python train.py --d_model=256 --n_kv_head=2 --d_mlp=704 --activation="swiglu" --norm_eps=1e-05 --attn_scale=0.125 --bias="none" --parallel_block=false --init_std_down=0.0586 --lr=0.00359 --decay_shape="cos"
Each number is 200 + 30 x the weight over its row's rms, rounded and kept within 0 to 999. Layers, rows and columns count from 0. The size before them is the row's rms in percent of the matrix's.

# q: layer 3 attention query, 256x256, rms 0.0412, rows 0-17,64-81, columns 0-127
# k: layer 3 attention key, 128x256, rms 0.0412, rows 0-17, columns 0-127
q0,123,197,186,207,147,146,210,207,166,266,230,198,208,201,218,196,155,226,175,231,187,193,230,209,163,184,208,233,178,209,238,176,216,251,190,129,188,170,186,259,221,196,243,228,174,197,230,169,187,165,173,269,225,227,224,201,231,155,210,212,165,148,249,179,170,232,202,187,211,216,201,215,179,264,180,235,161,232,181,237,198,199,174,240,227,187,164,172,218,173,184,184,181,163,259,195,207,217,278,219,216,200,209,198,187,187,182,194,173,196,207,233,201,143,237,220,112,155,197,205,195,216,183,220,208,279,203,207,205
q64,110,210,232,233,197,219,202,289,185,198,189,187,191,189,191,225,163,218,166,225,190,149,248,192,226,122,193,208,194,170,261,192,178,162,221,235,192,198,202,199,241,206,194,234,189,184,199,205,221,180,172,237,211,212,208,185,209,216,217,207,148,148,176,160,159,194,220,199,183,223,162,241,226,221,201,214,229,237,176,194,215,264,157,217,242,195,207,237,191,192,143,258,195,200,232,132,191,205,148,171,141,167,210,211,184,207,163,175,171,195,192,241,175,174,188,225,151,173,231,239,179,188,223,174,207,249,241,232,192
k0,097,221,218,212,170,184,199,195,188,211,202,230,239,163,246,199,222,235,193,249,212,225,191,242,207,200,178,197,149,223,174,158,167,221,151,194,183,211,194,176,190,220,173,258,196,218,247,192,267,199,176,179,213,199,168,166,187,167,185,187,222,201,216,220,229,290,151,190,257,192,188,234,221,168,192,216,167,209,168,225,179,205,182,146,259,194,137,191,206,217,256,172,170,155,197,195,185,248,237,199,216,227,208,194,204,131,195,178,168,193,266,210,192,172,188,212,244,221,173,156,166,197,257,207,161,198,193,156,255
q1,088,173,229,180,227,252,193,223,235,209,181,201,197,216,241,249,289,223,177,205,230,218,170,234,215,219,164,177,219,236,214,168,257,191,242,178,227,221,190,234,201,224,263,198,155,115,225,200,240,218,155,201,178,189,266,225,183,177,173,189,258,225,218,176,210,222,143,227,182,190,154,154,242,171,225,200,257,210,163,245,208,203,243,261,185,144,219,243,214,188,202,185,217,189,179,172,165,199,169,182,153,178,165,172,150,165,229,159,228,220,166,247,233,274,194,203,181,176,206,188,209,210,199,226,166,197,240,200,221
q65,086,212,179,199,206,200,181,206,176,189,220,162,181,168,178,211,188,233,247,273,172,171,209,252,185,165,159,216,242,190,210,192,207,189,172,179,183,182,147,243,231,217,247,217,129,154,247,220,174,178,215,241,166,167,207,171,230,175,157,196,194,157,174,179,185,220,244,203,182,210,218,186,176,174,159,196,237,236,187,234,226,195,228,189,210,222,178,207,226,200,209,228,247,200,215,160,226,237,192,182,189,182,145,142,159,214,126,146,219,245,227,208,171,190,220,204,180,167,237,134,178,232,191,224,188,213,216,225,225
k1,100,195,226,191,146,181,203,235,180,273,227,251,154,186,232,235,187,249,170,226,174,230,224,201,214,203,198,210,149,211,205,174,215,169,136,179,132,210,211,222,200,177,261,205,133,212,194,191,160,163,175,192,231,212,237,208,160,177,261,152,193,170,188,181,222,217,175,210,193,224,196,221,152,183,188,247,161,198,179,221,152,171,205,245,235,233,170,239,206,202,223,173,176,168,247,154,210,175,275,193,182,249,233,204,163,192,217,164,159,210,209,226,184,171,226,165,195,208,180,208,185,221,223,180,234,223,169,214,172
q2,107,237,180,194,245,240,197,173,220,184,177,243,214,182,189,200,215,181,206,183,199,221,182,248,264,222,207,185,200,160,161,214,190,176,200,221,251,193,190,155,189,222,121,213,249,207,195,181,220,266,221,176,178,155,176,214,206,228,191,221,224,208,236,261,315,216,152,212,180,223,188,197,244,177,223,148,147,175,248,177,203,202,200,221,175,147,242,158,213,250,255,188,190,214,193,223,215,156,199,234,228,196,207,202,201,208,248,231,205,184,185,189,232,211,202,158,220,228,157,183,182,193,226,143,160,156,229,175,179
q66,096,163,189,184,181,185,199,125,210,169,192,219,237,166,173,155,192,158,222,219,222,256,206,210,252,291,169,179,188,200,139,187,188,194,196,200,204,225,200,198,146,215,188,205,223,226,193,205,196,239,211,192,148,193,189,212,238,215,208,197,255,214,211,221,245,244,220,184,208,180,208,170,200,197,280,204,185,187,230,206,190,163,205,207,170,209,251,168,238,226,266,162,181,202,194,235,210,195,233,211,271,171,197,211,200,248,273,215,204,211,217,172,195,212,173,174,220,230,142,195,208,224,187,160,183,195,181,201,202
k2,106,240,228,175,259,205,129,262,175,217,234,159,197,241,178,223,193,211,204,195,192,193,138,180,126,175,202,202,220,182,185,177,214,215,248,223,202,187,214,246,213,164,218,119,169,179,162,200,177,218,203,179,233,182,249,193,211,248,185,198,185,252,156,167,200,151,205,257,193,199,198,214,165,261,188,152,246,179,216,193,179,203,229,205,172,182,217,231,171,187,180,231,184,251,199,184,204,161,160,176,158,193,179,184,233,193,243,151,232,248,233,211,262,208,183,239,215,218,256,211,221,194,172,195,186,212,206,205,139
q3,093,214,184,163,195,232,248,183,204,214,213,194,194,200,225,195,173,180,281,235,153,191,199,171,167,249,170,195,185,218,207,228,197,223,206,199,239,193,260,152,209,232,217,150,231,256,202,246,206,235,223,218,235,207,135,159,190,237,221,157,242,199,160,189,229,237,243,169,220,236,175,204,183,250,161,210,209,138,217,224,178,247,222,230,170,254,188,206,151,180,173,209,173,194,220,248,190,156,252,211,199,250,191,212,222,261,165,218,201,189,182,151,136,179,228,202,180,219,209,192,244,206,234,173,242,198,198,203,185
q67,086,219,194,201,229,185,240,187,136,259,203,214,200,235,174,167,229,184,267,180,148,201,197,218,237,201,220,135,205,208,181,216,246,216,198,228,230,242,208,159,167,196,145,197,260,203,200,185,213,239,182,275,178,249,171,199,242,193,221,172,247,201,262,217,199,231,219,210,184,222,214,173,231,213,195,171,211,155,178,169,212,194,172,205,182,217,192,213,166,229,201,171,170,212,212,243,195,172,173,208,202,255,223,157,267,252,217,183,202,183,243,164,210,179,205,212,235,198,211,216,270,229,253,157,238,168,192,155,222
k3,102,217,225,179,221,214,219,217,217,173,135,187,228,183,143,196,197,179,164,197,202,210,173,197,188,232,195,227,209,204,233,217,226,178,218,200,254,204,240,205,222,186,188,186,209,209,173,180,231,198,208,193,235,198,187,198,214,229,159,224,173,230,228,229,232,159,178,225,189,207,230,200,228,180,223,171,193,214,213,176,197,224,287,154,176,178,279,232,167,225,223,232,179,227,168,196,159,183,227,186,195,164,215,233,202,238,203,211,139,166,140,168,211,245,162,229,196,185,237,228,202,160,179,231,200,187,212,207,147
q4,084,228,185,178,193,174,220,282,209,213,217,188,140,199,169,169,244,230,164,268,175,249,221,202,204,192,159,185,228,208,188,174,221,259,209,198,196,249,176,105,201,188,193,238,188,200,283,244,223,221,205,200,160,162,214,173,190,196,206,172,170,150,199,155,163,191,187,216,240,260,192,173,157,159,204,252,195,220,231,163,216,244,292,235,199,172,178,209,175,173,213,183,203,193,217,192,169,212,219,217,169,224,253,212,216,230,132,191,172,208,253,223,199,199,190,248,170,202,245,233,170,159,249,200,176,247,226,218,236
q68,098,178,191,203,194,207,160,200,239,215,191,214,176,232,217,240,227,253,220,234,240,168,233,251,193,158,203,259,254,162,242,175,189,192,141,153,173,189,158,233,228,190,232,203,147,198,181,155,208,134,192,223,181,218,185,199,234,199,210,164,214,153,186,192,159,191,176,166,168,254,172,192,198,199,143,209,173,222,193,216,217,258,161,169,241,191,234,213,198,151,167,245,231,184,207,139,179,236,232,210,182,166,234,181,188,171,194,170,219,229,240,215,161,181,205,195,174,215,215,143,191,221,207,207,167,218,188,214,211
k4,093,203,183,196,143,172,224,207,177,188,179,170,215,199,186,214,184,238,171,261,161,215,206,166,200,180,193,188,210,212,188,184,208,189,168,189,191,187,208,231,231,134,176,249,217,188,253,184,149,171,233,233,177,219,192,209,178,180,210,175,168,205,205,166,201,204,148,147,229,152,191,223,223,193,190,173,211,219,161,231,208,204,170,126,218,234,202,218,214,174,231,198,142,161,189,164,162,185,188,187,177,222,190,196,169,132,153,205,182,177,227,214,184,185,253,199,194,204,155,210,225,230,238,205,230,218,204,214,213
q5,086,275,202,214,192,211,221,239,171,140,238,217,167,192,245,211,175,197,183,131,193,186,148,255,222,136,172,207,149,200,130,248,202,196,159,216,232,201,159,191,217,204,166,183,191,243,199,235,159,229,175,224,176,161,189,212,164,181,202,217,217,189,157,192,201,209,223,195,165,240,200,199,176,176,186,221,159,223,176,207,201,164,166,228,176,125,197,203,180,189,229,163,208,223,173,215,229,168,235,192,226,191,191,173,183,161,204,227,210,182,217,205,208,193,164,194,202,219,175,236,160,236,275,191,197,227,191,254,200
q69,094,162,255,208,167,231,178,208,216,174,197,221,291,199,232,196,167,195,187,205,172,238,142,210,242,243,193,192,177,275,119,233,254,224,208,203,226,288,156,164,191,189,199,158,200,243,231,227,193,244,227,181,198,165,200,199,216,176,204,185,189,212,210,241,218,253,242,200,195,244,197,267,189,260,236,185,214,162,245,202,245,166,177,185,171,198,145,191,218,201,190,193,171,196,159,186,235,184,174,194,197,167,211,165,206,218,189,228,160,219,223,200,189,147,192,148,228,151,184,190,171,192,195,215,199,155,233,185,198
k5,092,199,231,181,162,227,128,203,249,264,213,212,189,185,194,205,187,141,221,175,178,118,189,252,251,201,237,218,206,198,175,214,221,131,261,212,236,148,221,216,189,180,256,226,229,161,207,182,238,190,232,132,250,181,212,180,185,264,200,180,188,233,169,180,239,219,237,215,176,197,200,145,173,186,228,209,225,196,197,174,171,179,195,251,210,185,222,200,180,191,211,229,199,172,194,211,191,131,185,236,232,232,219,201,118,195,279,139,208,217,190,218,188,206,219,202,164,200,216,233,209,189,190,138,208,205,186,138,244
q6,085,178,146,220,170,160,241,191,201,224,213,203,194,194,221,191,169,257,186,218,206,176,255,226,289,209,206,255,218,208,238,180,175,237,199,168,163,158,129,221,257,180,175,200,197,205,227,185,180,232,184,210,145,234,204,199,220,152,209,163,190,222,208,172,192,184,200,192,216,191,191,188,233,259,209,175,240,209,162,225,215,243,210,207,157,175,203,232,233,171,131,201,192,173,257,187,217,216,224,167,172,142,213,200,188,148,171,193,197,170,231,220,213,175,236,239,186,185,203,176,204,221,196,196,216,218,176,256,188
q70,087,154,236,225,231,212,174,203,200,192,214,208,208,201,217,203,193,272,197,243,243,147,191,210,214,201,254,214,233,142,204,122,198,257,150,200,177,184,162,219,210,202,203,231,130,225,235,197,220,201,210,147,208,209,188,195,174,196,174,171,172,199,194,238,182,207,216,198,203,188,198,214,248,231,195,212,195,180,258,130,237,198,190,185,207,214,168,258,185,184,139,179,206,172,159,165,180,202,218,199,205,130,220,193,224,169,164,209,247,144,194,209,199,162,208,207,195,164,242,212,198,180,204,242,169,233,192,265,239
k6,084,246,172,183,195,218,220,221,197,205,173,222,179,255,205,176,208,245,163,271,178,174,203,161,197,155,247,188,236,214,182,192,181,204,196,237,144,163,228,193,198,219,223,248,200,198,185,174,236,130,205,189,196,231,218,183,202,195,236,189,219,188,198,218,235,257,124,244,247,230,217,194,197,160,183,248,247,230,138,268,214,267,214,186,230,209,182,154,196,292,234,230,174,214,196,200,153,216,157,194,203,213,189,235,235,181,141,213,206,235,218,197,180,196,260,151,226,194,187,210,237,191,199,219,214,254,190,253,193
q7,091,216,239,203,195,239,181,239,198,188,189,252,173,184,227,206,265,171,125,163,210,201,192,216,223,149,223,222,160,192,209,179,231,169,237,226,278,223,226,218,194,179,174,236,209,226,210,221,219,196,240,190,206,193,222,263,196,187,217,209,199,166,202,172,189,212,174,164,251,239,247,163,212,194,169,198,242,259,224,201,277,177,196,210,207,173,245,243,169,179,232,195,187,200,211,211,189,166,193,192,240,137,231,177,218,220,184,223,187,177,252,206,238,151,157,226,230,224,210,202,233,173,220,214,182,166,252,214,227
q71,102,231,215,190,189,184,173,184,201,213,189,213,263,217,201,195,215,171,171,169,154,220,173,201,219,194,159,209,186,173,165,199,219,146,195,246,214,230,225,175,201,250,236,195,247,232,247,218,232,156,263,165,167,179,192,173,196,194,184,219,225,212,217,210,213,264,238,229,188,194,199,233,200,210,163,188,181,217,272,174,269,191,245,234,181,173,198,204,138,179,196,202,141,235,201,222,192,188,161,247,239,165,223,192,188,235,244,211,150,259,121,189,223,154,191,157,208,308,167,261,195,166,233,202,209,176,217,205,178
k7,102,173,184,213,238,218,196,236,183,208,193,158,192,175,162,176,210,223,234,216,213,151,172,221,221,178,168,255,268,223,253,196,233,209,219,169,187,166,149,177,207,211,203,174,208,204,202,172,181,199,217,178,176,187,136,166,201,266,137,175,193,246,175,237,212,241,184,206,203,218,168,198,220,216,167,237,202,184,189,209,194,182,224,215,162,167,195,195,238,217,162,202,253,200,216,195,214,220,157,231,218,271,187,185,269,240,227,199,219,200,224,174,198,267,181,194,191,203,195,119,199,170,194,158,237,196,151,189,218
q8,089,212,187,237,183,204,150,194,188,176,215,226,249,174,223,169,211,218,165,183,179,237,185,228,173,143,247,170,205,211,189,194,212,199,169,189,244,213,171,225,226,169,160,244,239,209,229,205,209,249,203,196,221,157,196,192,192,142,173,227,163,169,239,203,211,169,169,237,207,168,205,172,198,225,175,182,146,233,201,186,205,181,255,216,175,170,210,133,219,196,238,140,218,246,163,219,213,160,167,232,206,221,162,151,232,228,252,234,128,217,229,197,219,240,202,161,205,200,158,204,144,243,210,202,115,168,267,216,262
q72,091,200,207,242,188,215,195,176,228,224,181,219,210,253,206,182,174,200,195,164,170,194,214,206,203,202,217,186,193,208,199,181,133,175,258,201,228,221,182,189,204,158,188,182,180,187,185,264,180,247,180,210,237,210,220,206,224,152,211,245,124,188,183,198,234,212,222,262,180,200,232,187,225,234,243,172,204,247,228,179,252,163,192,213,209,137,167,179,207,263,189,207,273,215,184,222,231,242,192,181,234,249,219,214,186,214,261,219,150,247,217,175,187,271,173,199,242,185,173,198,150,200,222,188,201,194,238,221,201
k8,103,189,187,186,225,206,203,188,178,197,181,188,179,212,188,204,186,206,187,185,196,208,158,213,176,191,194,205,227,200,202,129,221,202,229,223,215,201,221,271,202,205,192,167,182,171,193,135,266,211,205,120,152,200,240,165,202,261,204,215,216,177,211,186,207,227,212,284,217,207,226,206,198,188,229,178,208,148,217,193,206,141,250,213,183,184,261,261,195,191,187,227,277,207,224,228,132,180,219,143,221,196,186,185,153,274,217,173,218,244,233,206,212,200,207,218,157,235,224,216,160,158,172,211,163,164,156,212,158
q9,093,217,234,200,143,153,181,209,183,300,203,167,162,176,216,244,174,238,224,202,200,179,201,162,156,205,176,189,222,187,245,207,198,220,210,206,159,190,191,249,203,244,185,183,180,167,190,185,126,151,136,250,206,203,169,241,178,194,183,160,194,199,221,214,175,172,151,201,219,209,258,189,146,194,156,266,172,236,204,204,195,252,199,217,271,207,172,239,188,202,189,237,158,204,183,178,230,208,244,173,144,149,172,203,213,170,179,188,208,193,240,177,180,215,224,176,161,201,230,188,238,234,221,222,246,199,176,183,163
q73,106,230,177,189,169,185,142,225,211,271,183,171,174,199,202,217,204,231,228,235,151,160,212,186,182,172,190,215,208,191,230,170,178,170,212,176,174,256,220,206,242,204,231,198,193,203,179,200,181,160,195,221,174,223,229,151,152,172,175,199,180,234,224,240,142,161,246,204,196,143,176,184,193,238,160,197,180,210,219,211,240,200,205,214,212,201,204,233,210,173,190,230,200,213,183,161,200,191,202,206,155,251,193,220,234,205,182,151,203,169,217,152,173,219,240,188,162,233,222,231,222,261,258,150,238,218,205,209,182
k9,087,219,174,189,198,215,208,203,228,212,212,197,173,196,180,198,257,253,220,213,208,213,192,231,190,179,180,217,187,290,230,207,219,252,192,209,205,170,215,166,216,155,197,215,229,200,210,212,199,158,226,207,237,215,206,201,191,213,232,219,196,177,227,170,218,250,211,146,176,182,222,159,195,244,165,231,199,212,202,249,164,233,169,183,192,152,206,228,170,204,178,163,198,187,203,213,159,252,209,165,187,266,203,171,185,198,201,241,164,237,200,219,196,170,173,230,222,158,267,195,217,178,197,226,218,193,260,224,220
q10,089,177,211,168,190,170,199,208,156,225,239,222,196,204,195,187,198,216,243,246,195,220,192,225,141,259,233,191,184,176,218,220,221,279,200,192,160,233,186,187,223,184,271,185,211,129,192,230,202,223,217,183,209,265,173,201,184,214,227,167,206,171,152,190,245,168,207,179,274,185,181,197,219,184,185,192,197,197,228,177,218,209,283,196,219,186,228,181,198,189,203,192,207,237,180,192,196,219,202,216,180,271,204,235,194,169,208,196,208,207,151,141,152,184,180,177,267,163,213,175,198,208,235,240,205,199,202,220,150
q74,096,248,212,173,190,176,228,221,222,238,209,163,243,173,174,214,163,239,255,239,170,169,193,182,185,198,182,192,198,148,215,154,141,199,212,238,152,206,188,244,218,198,229,199,185,175,180,205,199,241,162,214,190,195,155,231,194,174,212,162,183,149,204,231,231,199,269,198,210,249,155,229,174,187,175,240,210,231,238,255,178,226,248,203,203,179,204,234,193,184,144,244,179,210,237,181,132,185,236,251,186,246,182,267,186,207,172,211,200,203,208,252,206,267,214,143,182,163,256,213,199,212,228,204,220,192,162,177,171
k10,101,233,147,182,202,164,217,186,218,153,212,213,149,182,184,188,174,221,230,189,244,189,209,232,234,222,202,210,221,231,242,159,234,222,191,174,162,194,192,214,152,269,216,195,229,207,244,208,165,148,139,178,153,194,270,167,214,194,229,162,156,135,172,224,159,211,191,147,243,205,176,196,236,230,189,231,196,125,187,164,184,224,170,214,200,244,176,184,177,170,224,142,174,199,218,180,177,173,201,211,190,227,181,167,238,153,157,197,148,256,204,193,175,150,220,196,145,167,214,213,211,168,215,204,209,217,214,246,179
q11,097,202,222,206,156,240,153,192,170,203,197,102,255,262,171,159,197,257,182,231,188,140,251,182,220,214,217,192,170,157,204,232,204,245,225,161,181,198,226,179,265,255,182,228,225,236,189,186,206,138,189,269,175,192,303,178,227,166,207,228,186,167,173,186,173,195,202,197,184,187,221,248,212,194,183,176,169,197,190,203,211,188,160,284,228,190,205,246,254,251,195,187,211,164,205,189,181,222,199,177,210,214,186,222,209,177,185,160,189,197,238,203,173,200,193,197,206,177,218,247,224,177,186,224,195,202,192,221,182
q75,099,173,210,184,247,238,168,267,202,219,204,173,196,200,175,128,150,232,164,174,160,175,239,181,271,168,168,222,211,197,195,222,200,171,236,208,209,161,179,187,242,206,200,175,196,170,165,243,194,183,183,184,252,221,255,186,213,143,218,210,178,160,184,206,196,179,217,251,189,197,185,225,243,245,205,141,189,222,195,200,220,196,160,179,188,158,181,220,166,223,212,171,243,149,168,188,194,147,203,201,238,179,230,168,174,182,173,184,218,192,204,214,235,155,153,181,150,208,169,255,190,175,191,216,214,225,195,194,222
k11,101,199,158,221,177,186,226,190,156,261,233,182,184,244,175,254,179,180,162,175,200,165,194,198,179,233,205,220,254,197,178,187,189,184,105,173,219,201,210,212,194,182,183,232,178,202,223,152,239,138,226,219,227,189,218,170,150,233,209,168,181,173,207,195,196,191,208,244,220,149,213,185,199,175,226,208,153,194,215,207,214,160,217,211,246,198,191,203,185,138,202,214,161,166,210,214,178,232,193,193,220,218,236,204,202,168,121,212,152,227,198,178,205,191,210,208,185,154,176,179,227,189,234,193,205,188,170,222,171
q12,100,169,180,198,181,222,176,139,153,174,182,181,238,211,179,157,207,192,209,190,193,239,224,195,206,190,224,181,223,226,224,208,193,191,228,214,243,244,206,164,237,247,186,208,178,237,191,191,184,179,205,131,133,175,154,209,227,194,197,225,173,174,222,126,230,181,213,226,152,185,242,193,189,170,215,204,201,181,242,201,220,183,209,217,170,174,225,218,149,192,182,165,217,238,170,227,238,192,178,222,256,196,203,241,190,215,217,265,192,205,183,141,189,235,167,212,243,205,178,188,158,193,199,160,157,173,254,211,161
q76,100,216,179,212,175,226,181,117,167,170,216,228,209,227,193,194,224,176,170,189,142,214,199,179,189,167,200,185,252,182,150,202,156,171,184,208,237,251,214,159,226,173,180,247,227,244,225,194,160,205,238,114,220,157,197,263,249,180,172,190,259,180,248,214,212,183,162,215,216,204,201,234,197,229,217,216,199,184,159,241,189,218,206,249,173,189,219,235,233,237,251,207,222,223,237,191,195,209,135,202,242,169,209,177,155,214,212,209,172,231,204,185,272,235,178,217,223,250,209,207,167,162,192,182,119,206,212,178,194
k12,105,135,206,168,231,163,213,234,256,151,195,192,248,235,233,193,191,153,173,179,190,195,123,199,176,165,222,203,188,211,187,270,225,174,221,224,202,201,170,223,218,209,198,149,206,185,207,186,211,211,191,205,198,202,200,193,187,211,202,215,216,241,106,255,264,170,195,212,203,190,220,204,241,198,249,167,224,263,233,187,241,170,241,144,207,206,240,243,233,147,204,234,225,177,132,238,205,215,210,179,189,222,216,201,225,197,200,216,246,167,134,186,260,242,244,212,199,197,212,220,242,216,217,213,206,208,241,223,192
q13,095,225,183,197,215,174,167,185,184,218,175,201,190,237,249,211,170,217,182,186,251,237,283,153,204,145,224,225,179,255,207,189,211,197,209,200,197,162,242,247,197,169,208,253,203,219,167,222,220,160,205,180,208,237,230,190,186,186,196,191,225,195,195,175,200,170,221,214,182,172,205,179,248,210,156,240,197,247,214,162,142,200,209,175,231,187,200,224,197,109,141,193,183,196,212,191,211,182,227,198,225,226,191,205,194,184,211,177,152,262,202,248,138,170,256,263,171,192,227,165,204,214,193,220,212,226,195,202,226
q77,103,221,155,210,184,277,166,233,200,209,235,196,212,216,225,189,188,244,223,275,199,194,232,222,189,213,192,243,240,213,205,180,157,210,202,240,155,134,167,221,208,195,221,262,161,258,210,212,229,190,203,159,248,200,200,185,197,162,168,230,184,226,239,188,158,183,264,205,183,186,200,184,236,209,182,231,249,192,169,191,187,266,236,182,180,237,205,218,174,205,163,248,148,224,195,190,227,274,208,212,181,147,229,208,184,198,227,190,176,200,176,228,204,265,245,212,181,182,173,223,233,197,202,195,231,244,246,197,162
k13,087,213,230,188,219,157,218,158,203,160,227,208,146,194,151,173,209,254,210,224,214,188,195,178,227,147,238,190,186,234,225,225,198,236,167,220,168,209,201,158,172,283,205,184,235,159,255,181,145,234,215,231,181,169,164,165,198,237,241,124,226,204,186,187,222,184,176,179,279,237,204,174,191,184,197,166,155,190,261,194,191,210,174,199,182,195,102,181,229,198,222,173,236,191,209,163,204,197,225,228,190,221,153,188,218,202,193,217,150,229,204,204,214,157,213,204,212,196,281,238,192,212,148,204,223,218,180,239,223
q14,092,216,187,200,146,262,194,217,196,246,193,187,218,184,213,194,196,196,176,226,220,181,240,197,167,211,180,231,210,196,209,152,201,274,203,217,145,221,177,163,205,180,191,195,227,219,172,177,208,168,204,252,195,161,240,173,200,199,227,218,187,188,174,186,225,211,218,230,202,192,214,207,200,196,193,251,171,213,208,272,197,174,201,198,129,203,181,248,174,138,160,205,193,212,157,209,229,251,192,173,235,200,141,160,159,201,134,172,161,228,246,245,265,231,186,216,269,220,192,182,201,172,164,182,242,194,187,214,156
q78,102,180,218,196,222,248,187,217,187,232,183,194,166,224,247,263,166,210,164,209,234,189,216,208,210,162,213,246,179,157,219,189,132,216,199,203,155,147,203,196,236,225,200,201,146,198,176,194,180,214,250,201,200,226,218,188,200,225,215,147,214,159,144,178,206,209,178,221,229,201,222,215,214,236,162,220,207,224,217,201,208,194,163,250,193,222,213,249,201,158,210,232,261,160,155,183,196,266,166,192,214,190,196,149,192,198,188,200,227,189,176,230,243,227,215,218,169,154,154,230,183,216,215,234,199,144,201,168,243
k14,097,192,170,196,197,207,157,208,193,210,199,181,220,200,189,218,222,156,238,208,205,219,215,191,171,247,264,240,164,295,191,171,132,173,210,209,231,249,195,199,211,208,255,236,220,222,184,186,199,168,199,194,173,194,223,183,221,193,213,243,152,205,210,216,163,189,207,192,248,218,236,227,167,180,233,135,226,223,175,185,215,181,199,160,193,220,183,170,220,237,177,176,214,191,180,182,216,226,181,206,152,196,188,231,225,179,130,209,175,231,287,236,180,145,253,204,174,177,186,238,230,191,237,238,242,212,206,231,218
q15,098,227,256,220,182,170,202,225,194,264,214,213,184,234,222,220,178,228,143,263,212,178,226,185,123,202,209,188,178,204,229,146,226,217,159,207,190,174,184,212,232,197,255,156,156,188,182,217,163,179,232,233,198,203,208,145,146,206,161,185,187,150,210,179,179,241,210,163,233,199,204,203,197,183,176,255,232,215,183,238,202,216,233,175,201,229,186,175,202,216,165,193,141,214,183,168,206,207,178,192,184,231,174,156,204,185,193,183,173,209,206,220,200,174,259,192,184,207,204,231,263,201,177,183,215,190,145,201,231
q79,108,212,221,122,206,157,167,228,221,241,192,162,225,181,223,310,167,151,131,188,180,211,178,131,178,144,200,226,231,224,197,177,188,252,166,192,203,150,222,207,181,159,225,201,181,209,228,237,180,169,188,206,183,198,201,173,166,157,165,241,147,137,175,184,179,183,232,183,191,226,205,212,204,173,167,216,204,233,208,177,172,183,171,180,206,193,198,250,200,191,148,164,159,167,198,227,191,202,212,210,165,195,159,224,236,188,218,135,167,207,183,228,215,183,263,161,177,144,206,191,258,189,194,149,195,182,162,179,246
k15,098,226,160,222,175,170,196,191,176,151,183,188,184,197,177,211,207,242,190,223,259,159,220,231,190,193,196,211,217,204,197,186,181,209,238,127,211,209,253,169,192,210,118,214,248,189,189,176,235,202,145,206,208,147,197,182,240,191,233,216,148,207,198,217,182,190,230,189,227,199,189,172,188,185,180,171,214,200,223,202,219,193,257,192,164,186,208,181,185,178,162,188,226,203,220,148,189,235,249,257,227,206,164,215,174,183,208,216,151,223,231,186,217,223,190,142,239,228,229,228,213,236,243,219,214,232,218,257,174
q16,099,160,203,203,171,151,209,175,175,224,199,203,136,221,165,233,233,228,226,119,171,208,196,208,164,152,238,265,209,190,203,188,218,192,174,159,181,208,249,213,139,223,207,201,184,216,227,225,195,190,159,197,168,255,182,188,225,181,224,145,210,178,221,163,175,165,201,236,209,207,265,229,189,200,163,176,226,185,224,180,217,176,243,179,191,260,216,240,196,242,177,215,168,214,173,198,195,146,214,206,217,166,191,194,200,198,175,218,180,228,233,201,172,201,188,205,200,167,242,191,153,191,203,184,201,271,207,279,153
q80,097,164,190,179,221,149,183,186,188,242,179,184,217,225,184,256,184,244,268,158,164,152,250,253,148,200,238,274,239,190,181,191,181,243,242,147,193,227,184,176,177,230,242,209,209,173,225,199,214,197,212,153,163,190,184,202,206,179,226,223,216,179,202,238,175,173,238,210,210,187,177,180,206,222,227,231,239,217,202,183,138,162,192,204,222,193,187,187,191,212,147,244,228,194,173,186,173,219,231,189,242,167,224,198,182,196,207,218,176,193,224,234,224,171,271,170,183,209,137,210,232,180,192,194,200,272,241,229,241
k16,098,232,169,243,175,186,203,185,219,226,257,185,188,195,206,185,247,242,185,174,290,241,197,191,222,203,190,204,224,245,184,119,171,183,151,157,216,242,221,162,190,273,180,167,180,189,179,183,181,199,229,151,200,204,162,204,185,239,199,176,210,257,233,195,224,166,166,194,240,212,207,212,184,186,208,189,189,221,234,145,209,221,218,178,165,240,202,194,190,152,190,156,162,201,176,184,152,137,175,232,235,239,202,195,194,155,206,211,205,278,193,167,185,227,223,244,181,154,246,224,220,204,217,201,251,148,173,210,192
q17,109,192,248,187,201,172,166,236,180,153,203,211,175,194,162,218,226,163,230,153,202,206,144,179,214,180,226,220,187,230,182,157,201,172,218,224,210,199,163,210,203,238,154,173,205,189,206,230,215,191,222,178,179,180,162,228,205,203,198,213,231,201,204,199,209,158,143,262,216,200,206,222,205,213,264,223,192,228,211,215,164,212,240,253,182,155,231,199,213,240,231,191,197,278,162,227,225,161,149,217,218,180,235,194,158,232,243,158,238,251,213,207,141,190,145,255,236,216,177,190,199,159,135,169,194,172,223,144,226
q81,111,233,209,171,232,170,170,200,182,179,214,239,221,217,237,304,173,186,144,164,210,231,176,168,186,218,185,197,217,221,122,274,208,158,250,211,193,248,204,218,191,224,196,162,190,161,201,253,213,233,269,242,214,208,165,179,177,179,146,235,228,250,210,193,207,210,206,248,216,167,204,215,186,207,239,203,169,182,191,181,157,174,229,232,192,183,203,235,174,200,226,225,162,208,140,230,233,195,144,188,239,169,228,203,203,207,236,211,153,185,176,225,209,185,187,222,235,216,143,207,162,180,209,189,173,199,172,173,206
k17,089,127,180,236,181,191,225,191,173,190,169,198,257,170,208,212,221,213,182,189,244,278,239,269,153,239,210,191,242,213,187,229,208,203,238,221,159,219,171,180,200,186,184,256,209,208,205,202,154,286,223,190,207,190,208,206,197,219,225,204,231,188,225,243,236,171,202,181,182,192,179,182,155,203,188,167,206,226,208,182,210,171,176,247,144,148,247,225,199,244,184,220,219,222,225,181,166,222,229,220,175,213,186,165,169,216,263,151,259,119,205,182,208,203,237,184,205,170,201,160,220,219,168,228,202,154,222,165,158